Each number is 128 + 32 x the weight over its row's rms, rounded and kept within 0 to 255. Layers, rows and columns count from 0. Numbers have three digits each. The size before them is the row's rms in percent of the matrix's.

# layer 10 MLP gate, 320x160, rms 0.164, rows 230-259, columns 0-159
098:130089088131184075136074070124123134092097154104111174106131096085126136146160083102142144120077137105152134081133128156102141096111117120127119119180204095200097096101117128120117114059145111125108074175105127115153175141183161152143178124152081073153132150125136107163147159164146050117059113174179150094153195139115099138161118175120140130102136086154162112095073139197061131103135083117128112104105137173071138102096115122076106108085141183135126155101160123156171149095156111
099:149066101125140107147160101186113178097088163157114200212104149141092082140127158109125179116165177176107056103064153101089166124115103085099130122123165138144152164165079118094126136143133113046132115148165096101092146167157093146121104135055159073133081126169143115206113120067144122111091165151102132116111172157106125119158161148141153127121170140168123098157152133146105195108157104109167133158054130088125109125136108148151155143092124205096126112112103135090104113104156119
107:055140156160183100144145162115159130105151187152050101068129172211109161152112114178147122125202178141157133103161144160152113118188092173179137148156098106104096107120172118172105124191163166106138139116082143122119117134121056168135157158116122121111091064144113106091127117121122143116116135145162131120132127135185118148084154153144152155152120128112114081069180111137123106165102154170084081129116116125072092151103076169123171205134135147143144058179125102133144154174131154
105:093155078131158164150141113121135089142149137086115138086077144093163160111164126119103107084124146068138080064097075087129172140141134140116195097087106182116183133126121147132163146138150156113181181123125093115168091079143110156083123132091146098125114178145129115111143143125133120123128122165127124185125116107098096141115132105104066066126204123151091115137187143126060169140118120069173086158118058123199108117099196169139118118157177137135094139110039077106168101100161134
095:102109145150168126161151148087162099179181065129113148082129135132102062154125146147128116104120159148140119094142115092141151109152114125177138135136114125156177124103174139164141184119156152024133117171182120152105132131161095153122110160158162132170115102075162135142128150108163154085169091131115109141089083105106151129194093169146085123079165059122143181101132108149123178105090162123133122097088117133100167084081153118140046127053151099121110125199185079146084112102187150
092:117161108122138085173072122117075120136110095153113085217172147143144097127086194193113163100145143161145154076122093179110099097171104139062091090178170146163135139094108145074097146151173082180119084130153120152154182111116123109054152126138159109117065135075111173092139154091154135105130058134163117154092161151144171086136108137106169125106154121147105157147110164167128174138094125117116117152165170124096149166126134123166139155182108150170096148122105070059147128160137166
095:112077121151096131069107175168153140103108131118169167152121089101127100123141100087104134084137157143169168143171138133136109179108069110167176121105085086137110149173100117083137134136115139136127129191198164082141065097198117105139089093083107124133065145132128073142065090158151170104130078110160111070158135131147168058143178148148113140196125132115135129153101094136152113138134166117122104095133132090085127145141081164184127152144137141183095175181113131091172086056099088
100:162088154117112145210116129143104169161050126133064158122149148141169147090166126131128111134106136136150164093141108118156103159081118132117156165145119128160070164114107155122096125126119129126139186139146117146086155095124161200139106098159104088109166108185111117179163154133147132123159142166152101060067127066124160091158120169148184101150080167082121186157078124150059145103140087136134151162165174095119085132011140137133153135172157096127160127091108070107107090104131110
103:166081101156117137141110151174143083105127149127121186172144102118151097088113096192107153132100137112157068162119115134157137094105131176145119164096123118129092096069107135109119094057162114137154189165074080129036148160102164125103141105129132113142087170073126147122108130054141109169139088148192128118115168085124134231090110140160145120149178103123145154161102201108183133119064117104134082108088133170145161153110128112104160146091166184099096107130125085113118152081141124
109:134124165136134146072136102096096096080143131089147157179072151132151120084133111137140183099150144143184158157122123088075085161115111111126100177107120116055092153062098078196130140091112177087099125092093129153142164104121160132111137133091178152138107098110136152132087178085129207083118075154112127104129158138151181132149113126128142134142075140114059088092110110124091114148139152164155108182140104162172142082113189159155155127139130104111200135054165144137087073101124066
101:082174147160121180140155110148123088116045146104106098172133130206160106101112080150134128172132081156124131156123111176138084130144140120106148153118163154087134166085043123165110115113106055133146124150094069116127116124125099117157116192098079106135133095143151129166180122148172136147171166149097116155168093103170058069080149170182135177117084139137127142114124094116086130087142145094157151124021129104115142133102088125109135179196168152144149145154155162149139103135133082
107:142096132155115156096095132179101186126144164117213100135204122125187062133062151104139163108159085114126138127172075105149103181142129104161071063134105093150090123137127132066137147117117154133101146158170143135086078098145155142150115121153087120121108140162143099103114098104101109090153165146103152156086144148134101058148166162159096131091123088154178117107094106110132191166101127183094203125121154138075165121101149047173157140121113088117116196102123074154101124119121143
106:099180113101100093126122136045125154108154120103152176092100138128188188108138113132112063095110111102172094084196123097162141180135112086086112155167180092142093132096110133093108113163141137178131122121092090107141136164154128104196167120129111111096131130119140098178099124164119151099173129154121115080126184120116112160129147083107111062111178139114133159171097143160054091160191121144106148149090158126187127175111196115057117175135109133093178126101157074110091089095142103
089:104162178096110143149077150186183100158152134136110136143131083093126142082130103125169090158117092147102091158086118152115125049143072184158158114131121139176136133128096163099087151104140086130162140114122111165137098102184142083114144120128156101119077120146151089100097095151115133112106170113165155059185147126141132161118107174087131153204069097102114170074105110161106119177111108127171142160133166052182138064140105102095138191129207091149152106129181098108128089160131161
097:097175142115220192083123101146036096148066103093105171109144098106143128125149083086127117109119133143097101155153100160145113130196130156128126149141125148176142124138143119095153150123115135108127121154120106149134144123091128089084181142116102111161102067155125138107133126130131085071136134162145086091149128175115157091153138119036118065158107180113133120196124163131109099111091101150106098119121165023166109171173168200191130138052109142113133098152111141134124150087141106
092:110135162112098138179120143191132149083163105105114193154123121133101152089174088151143165096172128146107088087178129072189116073166120131094076127154082098101148116186077151064124139097091186125125143163116139166110078112116053134138161151130105152085140122133159117180087161106120135087150133141128182193123098067083160095138122168111129118132143143121136136125116125125134103094094132097137127118102137075121088143213071198125120162126108168134093120084149136153106037117173114
100:140140097097156099114138150185123062110155157120075103148137100118158149092116158109124112115158117164117095178100138205133097169120114183110098114116150129105132096137138128103102138100161124140167074112135156105102048158126148104130216195139158073128111160123163219164106153143123151174116194148159126143099121128123162172136117116083140147129164077107121150091112114175104146104171081102161139167169110080112144122083079094057120125124149170149143172116091141149227178131132166
095:144090171147174104154110098103102132160129173116200079096136028172149113116114139110065054148186161173112143134142140106125052158124197195156129091078179133110167144162174103146156117084157129125091113141124171161088102177118112142149133105122071122103119138161147123154143112135142140119147109098137082127109091089151124150132128152156089099124156082105113167111098186105100163185161140171069083125117144133141077088117168106071138152113124177153124103133068172138131122075119121
098:139151109137105143168157141159137076168129082097145166102085141091158117148146149137126055094159150102135107101132081148193151188143096134157105112130118136137111107126128094170144159165151104129139140118153129143095215078129086221111105077126138095065092123145157145105144121160090123157176118139185205120138143167118129134112157129075145100175105157124107166100099117204115171074179168129137143167147192147106097085098138139153115138116180113083133197110126134075132109108208137
100:150165139106211092108094149142185055191124133108143128141115120103094128157044138080102122141137168198174123117165103150132168158116136126111101116132138202145102113145114122093101066160133150157151138100147098140115078177147100054153122112162081125155177111164087140143107115047167152153125149183131110192142139107132128146191098107121165120096137138127098177162140153153147096124198132103145123162151067104108130164105144059168130126101085121112135155107207125093168141134134113
098:120158151118152074147171171116112063085097130089089119095138171124091147134185167127139136147097147099141105100145115122091154172154134092123155132139022114058127134087094070109063155107173139137114097105149153086139167121150141095142121151127135139182069107105177118118162114146136105127151163128134130096133189143068130084104119183111131138129107092094119104131135154149105154081128163174215084089109161072130099144109111141127099108118201185075155175114076107097065137097151133
104:148121136106070078162138151156133100134092144125136149118167134137149194181157052112101064117090110118132147107137121111131105084152109103162097051128148174147161138152130166121114084135157131109153164141133154133135166135114135107105123099208146145129159161159130150147093186097124122155124087144159120128055131105175099139173098082135112036159121110091142164043110177161073134127116163185097118206137145120150062102126136134078122204148106103126074181105134139120129128076151116
100:162112136144137069145129141138084158148093179174123174185122141150139125098103079126112130155129133108124065114107117083128117098109089115199147120140179091163132155094102082127016192144151180068142171091102106095110164119110156106160160114138164044130092129105144148087111125135122091168151017123105114156138155152105141121119092128151146130178138117095143127075085119143081128206135144128133098162135117138199191142104121116106125143155108131179103081126165118121100162169137145
092:098134066122084157150140139108143059127110118120137128156098137095113133137098121144118134190136139108134114114111115092199125050105127137137096089103178121118156132129157111088139119132170117030214095106130117092117120107113151091098102160077100120117165106134141115090109132088080126136099175072143162165099164120119114155106110193091098128144133122141122152116134150167104104086081154065079187122160139132175118148097100149143095085172070177134134179211164159098202132095177157
099:164175092145142101131117119142088149033112096107111137155159126189182152135144179129138150148113175151150157142175132148126061103192076078136110186115128179099158060122146124117104108125028123088138207092121121141160166129094129083138181124171134092162157092165143107180137136064093171089118166145128171083140125118089146117135100141086119125168114094140125114072146121178094136130109143158169150128132119144125147171097147161169133139111191134113089185132140172145132089110083148
099:094145088147131175143147096082123087162213085144097119142118141130138139152084078073169091090174121135116166116098086105140118151135151142094128078123115131106147196155135113171096092117148085201125126102120117136137118098112075042099077116113149133137135111136163099127093196130074161185140126133186111125146151129172138102134108146200060128083144148091128082118127153110106105149190136165160159098080102114174116101155107090111083125152145090168066075184127141118131180128089102
104:122181083139118103101158193142207113146106138142092148128198139177084166195143133167134127126130149179121126074136129091110151121145204090139132102176142102185122095182104118128118141110097067114119152178127106153175102162131081148064144149125151119061114114111127049082065136086113108161154115130186202164117141097134105126119153105167121185100097156114138134184101107124142135108096116114134124144106126148158143143089070129149115096085099115113086134121133124157171146203081168
101:098157113131026157082151028136123110100113166090114083128140136197108161117130120094163112159180137154127158167161146184132157117141076122082130090147099107135076120161092146085132130111179140163176100156118173145181141136140105140127144101129125096106120109127158056129112139169199119111140176171125131124133165090143098101138128178096111167140144099115028047183105159143144073109137192115129120098131081107128084180125113125114163103116151149104119141148157102141183142143126129
099:085149124144149134127102133102151115148133130092096179156140160141135097171138145162122076147088129108175132078136153150060173072123089095125182104115124066061161109046115111092108140100137115178158128172126154093124156104160072070125149150114161167113099198120136142068154174099133084117155215097172165155169187085180139152151152145158169129163164144128177131084158122108116146148140141110070139174122103167176109113129116135133119159143132151172172092123110131176195112126097104
109:098129120091130119079138107155067112112107086093145164169128113116127123103110165125157125113102127181142100113111123089185145147058152135093170177120129111164175134130115157171169139064107100134170191144121140089145121132090084081069135113127109079149105123196116123099062138074135073149128126167105113091159181124131040080171142170074122154144138150128084074185128172108068117149180111192137155100162114153100106099162096076146107082130083096170133154156147155157112142145116114
# layer 10 MLP up, 320x160, rms 0.17, rows 230-258, columns 0-159
106:091136070168120106115136136102087060101107158094097134119190160119109144116180121145188120175122126186082119108121152127166124094123173107180152157160147133106120120135112110145089104102135123206157171116150122088168146095099067060133096099124117126140167104141121133132144069165133141152112107081137140175174160064154138129111114121166115177186134165088162087129195173105124147151124086157080118094155082095154073185129082176121139070141117115145197099113181135129131089112144066
095:155092127115118106114178124103071109150121097110099175094086118174078158103127112087106166143149137121086121143111163156163109127156054119169172183143185143078141128158121128096143142151122135096140173152158096157144143139112099131157126155142122109133166148123149172122078144130177156126190134093139192214169144067113118117149141103115110098169122193107060184099136184081083119104205102089105141098099147106101111105187104134180182115178124141135145121195159138174174160121143158
104:106123131099208116132165071119070134095137143112129160161135109107122141143099136167119094099159166114087119111152082113149121075245116100172050099188062118163125120095113098134144090106228125100154152126116099152134103099154142109135141181085110107170118092090098065123144135134153073143160087091164097097128144140137067100175114135107121141151141078173136146103107157121147085082126102104136113141162097103113131110150173075157090129054105137087100115099175120140140144130138164
104:201149129101149113141108156158084112153129122119169124156125195140105136140105179116113032130111119153164137129090119143074155156119118074136112205098086164124136133170137115118102174094143097070100054112166101191135145171169122096117193100133139157149144063120114180141092098148114089154138092134091106145153107095142181058120156141126121116095140133098116128153175145162137123144114167125122164136140086106179138090135058101095102101097147181211099155145142185105097148177093132
099:153138127145098145124107132149122075180150089142103134179133138146112109147115110105112179131160139108122077120145221088120109074126153049140122125102151139068171173099150112153130159155145126127147210157168098180096105158091119078136103085147163144134158071098139115162137140079130112205146081125104104104098092152102085200156147115153121133135164111114161151108115119124160178110097061128147130166061076164101095165183114137058151162106144157180097120169132168105127101097178130
095:129162183090126105102046103169109125106052100110105121134092158125136137119117118171166162143124173135159161104152074158159175114085066152133165093142146086115179128139146193063137111118055091160142164107148144158110116112187157114128095104163129165123079137089102142134114091131134129140110111139112065138112189168171209158108110079095103137119147101116140116189204085141148150093108166166117093114149094153100101103122112159060092149105108095130112120112174098144117096164104186
097:122160130141158092104123139112113093117152107159123127100131132118041121097147163089151064143158128110147124122132111110102161070162139112105112056228126119117118070068125158123128127124125119142128145153075107088143128072150120144076150177071139109190176135100130091120116107139127136128118111128130156153128190124162160129158099149092095158175196137157183178144098084086160107126083123111151091216132139138155191102175106121170143119204114146153122078054084144091144129105139086
108:172148158219131141124144106112104132190120121147140072104127106131088124148225121026161099148179197141176126131095163149153180122114177143181144118128129116129154152179106127106172167168098158137132089150118184146089088156093125144097119075130156126153112097107112109138158093119122189079122095153115135163131120178068082133135138097095118141084157160129148150107101126140099118173110165115121155110147072172093177105149104088107144116147118137166091200153091118078128160102083157
106:134115075162164143144071178099126124156151096144160141090071119091091177147125189184164125141116129133185170099102167072158098133138120144114127043114128092117152142123075093155156148143134123083098140154070143151141086120129166107098112112157108111109167103139092144133086140151120126115096158163089102191093148111147119183079158099097096103121126178110151113093113135085116173041169128156151092165103114066142150185108188173130100143113129046195136122156113168104152132130100084
103:096142146100125123079133113098154093100137113120112137114112033215087070150076154157120139172093139096128119084152131164198125121042119080113172162130127160189146148161105139139142123092138154152155147095200130096113152144153132159117142119092189091150145101169152153142112141112084105087184134096098127130111154114124092120114129087135109125116072164143142117037141189167145146103159122117097104114079119165147167145155105146126123129072067107142077142146095065073083120123163162
100:120145106085109144066160147072128142133094102108141131083155089152133178179114184120135113147163117161175141096100113073117134106120095134157163159125135097104170097134150123108058090140118147119169169092145154077082138096106106180103114103066225148049144171151135177165138128188131144093107116078140136079181082122135142141120139062082145132134095186146164113141167133128094112116169121079146160115111120099135157139082178067117063172107130131052092152137148124131132102157138144
093:119130167103106142138121153160099107171208081138122181175091175050148159154141111115117151132137157078133125151150155124171141086107086093141119137182119143088116117083166122136140146108141183120136152090098113164181185129071098148170090119079171106164117102153129136195141132163111085104131122142198146190117147144083090114112159110180137109150146156136186139088132107113094141166127044117102136135119124142101178136127191102143176083134145155065098113202159152103120058138135095
109:092133097166094101203146129094132160099114215121160184153083099112095093117166090142102134081134091152148155154114141150066129095114168120069111050065168147123129124087134119122126161125098141131138051168175146157153082112132137135099156132124102142170152133114144116158125139161180129204165162123144133134104125172126098139165171119096136182135113063104105119117124109130123129107099164141026138098181108083092140165131113095108138145128121116115157084181105156133142233126124102
088:120158198147139159087123158158142148135108117210151164157138057091082129081093048141116077139112152126142121173101151103086160102175103187112145120130081130141156088136130119106138186145143127159101137124152175072161154081147139118155100144185114143133179079098088101121188128100156075124147106174157142028136151121117080137083086182107152122121138098134134100155113129066091133096150147123129093089136218170098109086121137131159094155112137151136149141175139123092163105112134170
102:118137183127169096193105114062122184156114127195134130191094142113113161118068131120102154126068144128122134155134105153149136115160151116122170160125073155102152128170118103100114104095127148072165217126116153187091135118124122104103110165123150145118170106213109136149063096149128123179109110073105169104117169100162151141156143096145122067137110105124034114164134128131150148124120111159120089167073128174199155081103153157144066127147109146147121133054118157116064127140098120
095:146199143139105152084167142187159167119037155122114215146086081131151099181159079123145157097110136085098079119102113139123139091130132153089124201151085068124143158139096184136127116148166144108125126117113187159089102083126149190122116100067144137085146095114150122168131115112123129122131163160170057097171155084142157134084132126106110152116095125146206138155170169138158162095166168100138137095121163154115156189149131107094157134150148130128105065154113167188103112136096117
089:173135159172139149064137167150131148079105116092168062071102148130155142126142118132149092147154137124115132106108092103087186179126059222123135094076130195121157139072112138056106113211156140152077142191160101154139169156156139145099169179145070141122181107170130176126121129106117130099137132127104152139139144118192150152129121157095157133148086112071162099106100143115124164151078146207155141101119123106147113114069094116080128163086100146109129145132120117101127100083106171
106:169142141096056144121132117123121142150149101141155087172138093107113105187150193186189100141169076170099107088168162158157111134168169152134070146120123097111188087132079131142100150170164107143158147207141103159130114100110125128177204147154103106131081130133148146127114095111097184120143094153159071133081130110117126181153121120164149149122157162176146195144150115124151178132142084104121051139118116115176125210098137122101078112103170145087080147175160167131125147172114144
101:072110088108118142150069156176123171140148095147104160166152107117129140139103099143140144094133134122099171142096146122147149086189089111128163137138118139116126155140131123154142125145058105146101102128100069077143109081140080108129179124143146114112172140172139081163106122093112162166095186091055148177190143131048115096178134151148110160163087111115063151121096146084147074141106211122169098116136148109089119068111096115084102095188153128202097168072112131095119111121160073
105:208147239101133119147123108138138061100130178119091123136091130082143115110131103179123132109091146103074176143130068129131135141085089172119138111210133102154103094107181167095131132139187129131125111120143086152142170147139141072122124147137110133141160119150177142086116127145101145092126085089141164131128141178144108141192113129134110147143137107131177151121080103081092142130110129163088174117155070153127172165142197114058151098182122126090132171173160136143207095191132158
103:101184131128114077162166122109118115085116156122097137137183097114179144179117152155153147088116158165114166121101184172106157074134104151114101135099123125124161089165073164129158079104148156161135148126145095147112162105201145099133178138178118110135118124138140165117181070121145126155108117113031125052074157118119113127126090158133089169152118138109213109127150118150171151101173078139160141100098194127164085123102135188168096163104203064117166146104181142124118121113154157
105:145129120066167082191151131174186123114102154167142189126120120168179124096128133156152076142147135163215098138135092071125078159132166113128148147187139079106204144148159122091139107099133208113085059124082147165116128114145158095143111135120101102099152112115173208129179113084122177176134123153153101119121164124124092104195107134095102083123112110131148153167133095146055132145111146130132149167155122094120135078125133116155146113158096118166158075073083147113141174154170135
097:109131142128106118098151129127117102118153108173105124087115130139109140103175195084119153116121098140131096146056161113090092132126122129077129095077122077088085104114142130200131137101127099037147201114064206168144143103144104137122125147123093182221128148105125125125105079186131152089123156084111116125144063105134051126136156178201113154143177112151108177110138113167112168085088087039140146139132173085087091142132157139130093119137133135161103135110123106111144123157111128
105:110147148137115103090114164125098085129156106141085148206093159097070138112164151156126132114150147060130127084159082124162117125116149117100176112093139120157151081116137152154149161139090102119092143196090115205128123183161073127144107147178162055146170120107111121100193123070152096104127119142158128172150147187133121093055159102115157086130121141121113129092120202139102079103159146080079142165094103116174149196119074133136081175113099087107135128124097066152089176148126118
101:136118162105107162165115150145129147165086163106178099115120064090105159066109115139138151132150170139207123063094165132095096140128146123103146137120125098092140127141091087135105107119106093109177085149145106167169088106078123114130149112094151105133104141195158117122119145134089168176200110134104110090180127165197160149125146118069117139118113180111092149147096086136065134106122200136183105141093143159199122186105178137168110153156156116145116147147204124063100090145083079
097:155125139131097112042163122107097124083129108082127099120133162120114118155073127161081145198199125136119108168130172149147057098136139162117169112132158091096162170120192159141117102102086145192179106135092082127158115125127123112183141097150057119104108144102135107124158149051081148148129116117110136157183110111141178065136069157152213171134183108166112119134146156111141115170111124172085144150158098135122102152148127172087109125113083182102117136073149109084114192125156135
098:147203135188155114154101093148135142119162166145100155085054113110194134135121163136110122107145089175075154142100090170154110114103158121145131116158130225188126118163151160116175163141136100090173078118172097173154088115159174159104138137129148101139128174144135146149099190170140166141071162091150154114085094198089130116139090191132123160102146098158144177104108106126152102134136161199129105195140160144116170164143107108135130148092163091126141132130162135104161128209089120
101:155160075130176149153143064162099174156097159133109121172160175091133153162068169131116128080139160182135136125149114166096093083097079162158121121126088125139111089159131167091074131163149105123083118086152123116102174126160113150100169131134124087137115199087088123112131133122138139088120089113097136213098110077110128171102154135119051135176129141128077141082155149114155120169112154105147179081150132097129155201146051174079074084135157137154131114179066144140139164131111108
099:099151060065116121146119109106108103176103141094147165081072178141086130185146153175126119145096137086157162184131134133128126145093180138125118116156178118152087074214149129083082117125121161142100199157125073125123170117134072130160124096090138139084059107096106088091108105120163150108135143118114132118118180080130154171193106175152124128101131139120162124115167131139096111078072144127167134145149153145108120191139164089136076123109163125125082184142124185176191116119070116
# layer 10 MLP down (transposed), 320x160, rms 0.176, rows 230-258, columns 0-159
099:123144139119127167107178125092088069151176170164135095149140210113127126102135133118101154114105178151100155149120132083096144157172130127175137072119109147158143124069088123136145115059118114129111150098128134072116192118118087131133133101156077094100172142200160141128105134099112093105141114216150134153120100047121155135114150066142150128140076140027077079130114165163100120084144130099098150105145125090116099100139119081237109157161078115093115109108135133146106116159126106
101:192168145138162142118143105136132151093147133157138103129085140120118105083136137022146158130135087144132092084150091129130135175181095172149083074133151136131132107199179112057130141080028106131132148122099181106162155094132168190134132109130077151092115172117134089104110133179126151123143089173209121116159114195076119104099161141111154099130131134122136179162133157138138130162127153138107155126169126111128197138162169076117069190126136134102176173122095172128136088126139113
097:112182137125123072167122122102133153155134062130132146151076162176129088099171144148117107080129171144176143139131127097152113144115094145162135172128154094128145092032110095146131170111085053103097134154114120121133106138199103178168118117125096092123095148171164155169100159088142102137151142123185114116125201129154038140154144136123086133074098118136091110122123128158062167182194070182118122167136110157126107137093112180118069143094161090154111108122150127128124142112137211
101:129172083068089134181124151125094115121116176143078118162145123150175146120056079108099091114119159081126121139149087141109128099168120117169120098101118152062111120111067099042171104119146079096180169082114157158147119133189179071109161124124125145145069136115164164168109141130091092147103106155125167108115159116114040105140076128112139140084118119080107106067136169105116129035195147126112153125114081138150158144122116103112131156114108161154133158134192136135112176107174133
101:156137148145135148168120111151127092124126178190187153118166119153139098097110148171145132098118170066143099166147114128085167084072099123147124065147096092181141142131175139039156105200112143078090108143138198125125104044123075087058148215162121105100067111117088151084127145134158182128124136166106134153153141103129084167144088114170142140125122077126133099082101116140184130080134171173131129146147104090125114103106143172148124090084123118083146116152142104147132092138148101
102:072159085116116081163128125137097148148111091124107143134096148142135158069072125174151147102113176160155174128130104100126147156102115148136157095177114078178192074167166144134079129128133167075117125113164112070153163093169118133165178131109093159126127136121100131112106148160180168144130100199176139185127190168127137124114109107148184137113098149133116137163135087126144151198061150118144134136193117125175124098104145235122148077094129171091143115087084156056124142103125146
099:108128197121112164171103133092079115119082082116141120135081093129064122108098099177138119136145158174113134151161166174194113123163148143078141128170141137089131097152121103123154118122129158136087192155089124130096184073113156142203105139157114142124123175168114148157131119146099170165142105100182053071123152121162155093095030116142100115143133170159050092121110146077098137111100086069133087165152140105131155110098130194141133143177166146170129141151068079105116125134146114
103:165120116200104092185150107101153111101069091125131103153110170177163197114107162112159130183147125133141133156131102158125155141036100143107169149121096203121095136147140160124078143134153110138131151132130139165173158208089108174114194134118108130126172091098125136112154157172155069152162137160097099117124124092118063093101115137096156145161157123161074151143139124166156184126159091142096152080090119120157159127103170137104120111173122130124122177195109186086184108138076184
105:161104113142144118095117115054131152092148153144089094108108173191146143095137118133066163177106172127091098141136120135137079056132124189096087146134091110094171171123086116160096146096098119095122154179129098167144129078118162157116158046147112085095129116074097176166124151178170152061142134138104113148101139142076046146091145134103145139089162183120134066075173142110122147176097114109169155139128137132063123154125113119093140151161127123206167143132119191110126102115091150
096:128174097149088130168054083055129145116165129119063114152100211134132089151161148149100132118129149195074103129141136137113160105127199196115133132120166138171135102134131141105124167125089092121124150090164083099093151138131163077140070067126130165166086101156110152083189108126153132166132190128133136165121112155076111149165066113169140106115166172116094159153120166092125128127111090162142112149109168091048136119053078147141162126153139126178176089115098099150135131103155127
099:157162140124193148152098137085142102134144136132066104188128157169137154105105076177198077110058164100097115122098143124115063098086159139098113181121133169093137122127084133127065123096098090056167111116116094150104147123172045126149147124147067095103140101147136155131159138171095133112171160166042170151156191090099143107129117134183128129135145161144145113146099167115120090137089095166149111141137153094118170078069077124095101075107147149153102100154117135107094117161149149
096:124139164169140065110122098098143143099133128111124193100129110135182121133192107114135191167119100109132099117145098157141110087113108089147148131183057130170151124149196136129106155106078153102086150147172153110140175111142123120081162130076151101146101133154096075140104085136160104169100162159162133192157090109163057161099077137096159147127185142140096095107091113167139153155149150154149105164141115221117180135118178056136096094123065094131159079098192129086142109133126150
103:153117159150099140127168102143128116095146077117107129169047161181141194157160144107138152109111106147130113125074100122076147102119136151104199136093103187106106117162097149158102140076110183054118182105104143180158130170148126126123154136111165138097229147157065084131088096087121133132162091111155117127130101095101142086130141131146152138157115179116139205118173171093185144165129120127133125121162149148155146173170150184093103098183189102085176145116125166127084116092128093
099:094102191117090166138197144167223132144138204164172132110153143087116145063169132142094158137130118053150130122111152155154091079153128120106130107180085151160172061108149192164119165150077108111129083165100113129106135096165129150165136125178134109150151136184174143142113168125176075129146122077183113100133145054102110131121118139117130178161128066173184115085110110090127144121114124114178118120156126116115148135095171130092181118082166092128134087139178125160109123115098126
099:122144122146098128093111088088148142148196094099160110133064153055110115127023145127131082133133076128173160073119168135118105103103199123104116101162154117146151103103123143144086204113105107105091134096159119121187121130137118147184109140146131149116134118093152129160122106158115193123038113088144130159099136123167129120102079129148122157119130105153165090129123152069122182136121103133219117155155169151092125125077069126079139101124124133070196098102172180133099127164090144
099:114149121125129127085158138136136160106117121167072148133132129143134107165164087078145072128154087101123105135170125115134122127176143152133023169128121167074134145132111174111106119121115135157131132161086157122099139133100114143154110117176078154134166151166175058155165155111127116155090088120161128175125104117139126107133145089066102089098099120135089120092106113109159089167084103141135138083156187040127124107180135086139040145125100164121075040111126151042084146072106079
109:137168121065167189099143142156099142122107082126139133125175098099117130140178094130169136159109065097161091148104133124086141182128092123113136050091115170163129088132135143070099127129197137136059153097114121121098136126137080089101179113110093114102202137136116123086106169081146106175158072129130118121121131119133142047024138149156106144104169114091128133139207126172083102104088153146141137160085108162133127137125112097073170111091140152110167076149145086107106091140168104
089:100152159136071141128106136105087130086176149150163172103153190124106145156112120116125125175154178106118133145119120178073071119078133140123143121081122101148148060129115125145129159111095094162122167101146140121137083087120145135141116123146154128173144157107069128079144115119152100149094157086152194146098115106118100064098048111088075194100100135118129125053113163168166105155113075150098104106197147127140150180073133115157155160124040113155135068106106099176120143059101095
101:121149217051133103145116157126078086160129123126137146144136147123110124112077109136173104144109129173109179173078097123136131085118140124116109156171107100116124124121146118141096112116188126140108190088064155135157126084210176094153128207128103159117158107116063181178158178111125157144126164056097163119110139082148106151125032107149103147154145032185130103132093153116141137106087085123150103095142121098158125161139121106085120143180107142123134146089127089146121191141114134
097:108102093146083190145181096087152134158114110142142146115135142076103046101087136134119112134144149133167107171123157134082204147118163143150146072131095121100173163139158139143157123128084170102114122144098092147108107083151141108135166169105086120138141108079150088148126166096133054092076076169168122121118115120141124130122141164143130093078116093095107099165083086129077100091106151119137142113084152130192173097098138138152144068103150194036143071096077166089189161116148155
104:186100149114105164068131136151111165135164163087161150134132181131163164191063081187113142101159150095146109164156139113119066105130106084145092091136154198104104104184152069117127152140110125146107169159115147146146088155148142188099160153108121082081117191128144163156094135120133180179140177117109155163117095116122135115114101097150168145110125182100145085047133122119127085186122083146118137168117149123208119130165119147139114203125073177089152135141166091132099134177106107
096:185103105098170168087151148126172101177166149169117164155117080185185165121142163058138109091168119167098102104135108071130168087076106160149190094118169131139166103117161158119095170136120159109137136156166115130159095130129138108169157078070105116066109068090114108113100097080133097098152070144143145122162181139153176090187138212129163142160181145128132158167099156089139132136147102137097114094068115142135174116105131113146110138121164131208120141091189125129134120141146115
097:190134141092108111160176133096132114125114123153172139143169185097129130161142164159118134087120122087113098124122126102193097128130147174160090080080151099090135138148088161130169166141073079153117159173094188085112133108104125209099138138144169082138115107168084148147150144114172129147110118071185168115147127146113078164121109110151079079130164117068091143094172122087131154187071079185196173170129152043092091121112095159155120156116159128106094155136145132156150128114082124
090:221097087124141109136138147185168203106188124089161069128098146135134123102128090119109149160125064122117127125139118079123073081127082106047114131171120118100161138151124150205156120079191150126122165131117106160178091132177119134162127151140118169084089165126133122144109120158081169094154128111114094107082154095105092117154166119111101127131130112154140157227128076108099208090138107171176120102125128116105126140111130107136126119058146130131163119166151193096115147100144181
097:127135160070213151122124150095156078166115128175106136115157130131172154154116137059117128128110101135107151156100147117118112107174154098091142111127126135145138153131097157078141149101133142118082125085106187161090106133140156130041164086124108169169134132121143143007131152176118147115098122123048130185150103122180146139127084108085114142111133145076141156125186112133155149096117132147134140119144091145111151153185079029151213091154125106054102135121151117094129132149171155
092:140145148185163148162217178110128176112153150200108189135104107148140191094090075160088099178145144079142105069148151097173105129150162116204071140087131092156140166087119157113119173117090154168130137203084117167152071125139158156148115083127086132092148160184135149121142159126096139145097163124101192106135117153153118118131145138084090114168122117098143135132125122106152128154083120154155145124159178166095139188121125130081112099119068115073134132067089118128172099157131143
098:113111099162079100152170069104122170084153134156212123122068098125144149117105157133068123186164149124166124166144176157090107122095099114094112154119125165130153126114168136126136099146161143134119158175178132173103124110074185127093127125111135106150097155057161123124122118161122173121150226082067125099041147134102116120133132124147060200177144118152203162088101141143156125134115164161130143094112135157116117106075091055137119120183148078078130131133113161116121150137159135
097:146075049111166151117103166090119094164147136152089104151135193100110145162125085122096166148136091088113211155133133048095168136135091110100114078118099146157164086132134123100129122150117156112129060141139121113109128105147083168077118075139090108102098074172184157094098123127188080137121172140124125146112150097117153095137215103177164109160075172114134154155095159137113110106128144119175106080107135111168097164153124163197159124132192190130134150127120160123083089174143120
101:128155146091162125088123130167131149128142102161159121097114123148157168151094086116157207163148107137124125108123131163188151112143123059099133204159157129125144154143173108124094180114166159155121096175134061125198127127161134116158060123076123086156092137113109113130140108181166160145098102126076127095157135158109152133165151175114093090137173175139121138112106097132160193156177118084125063149131155147141132154089097084168143212140059142111119121108171119120137087074036154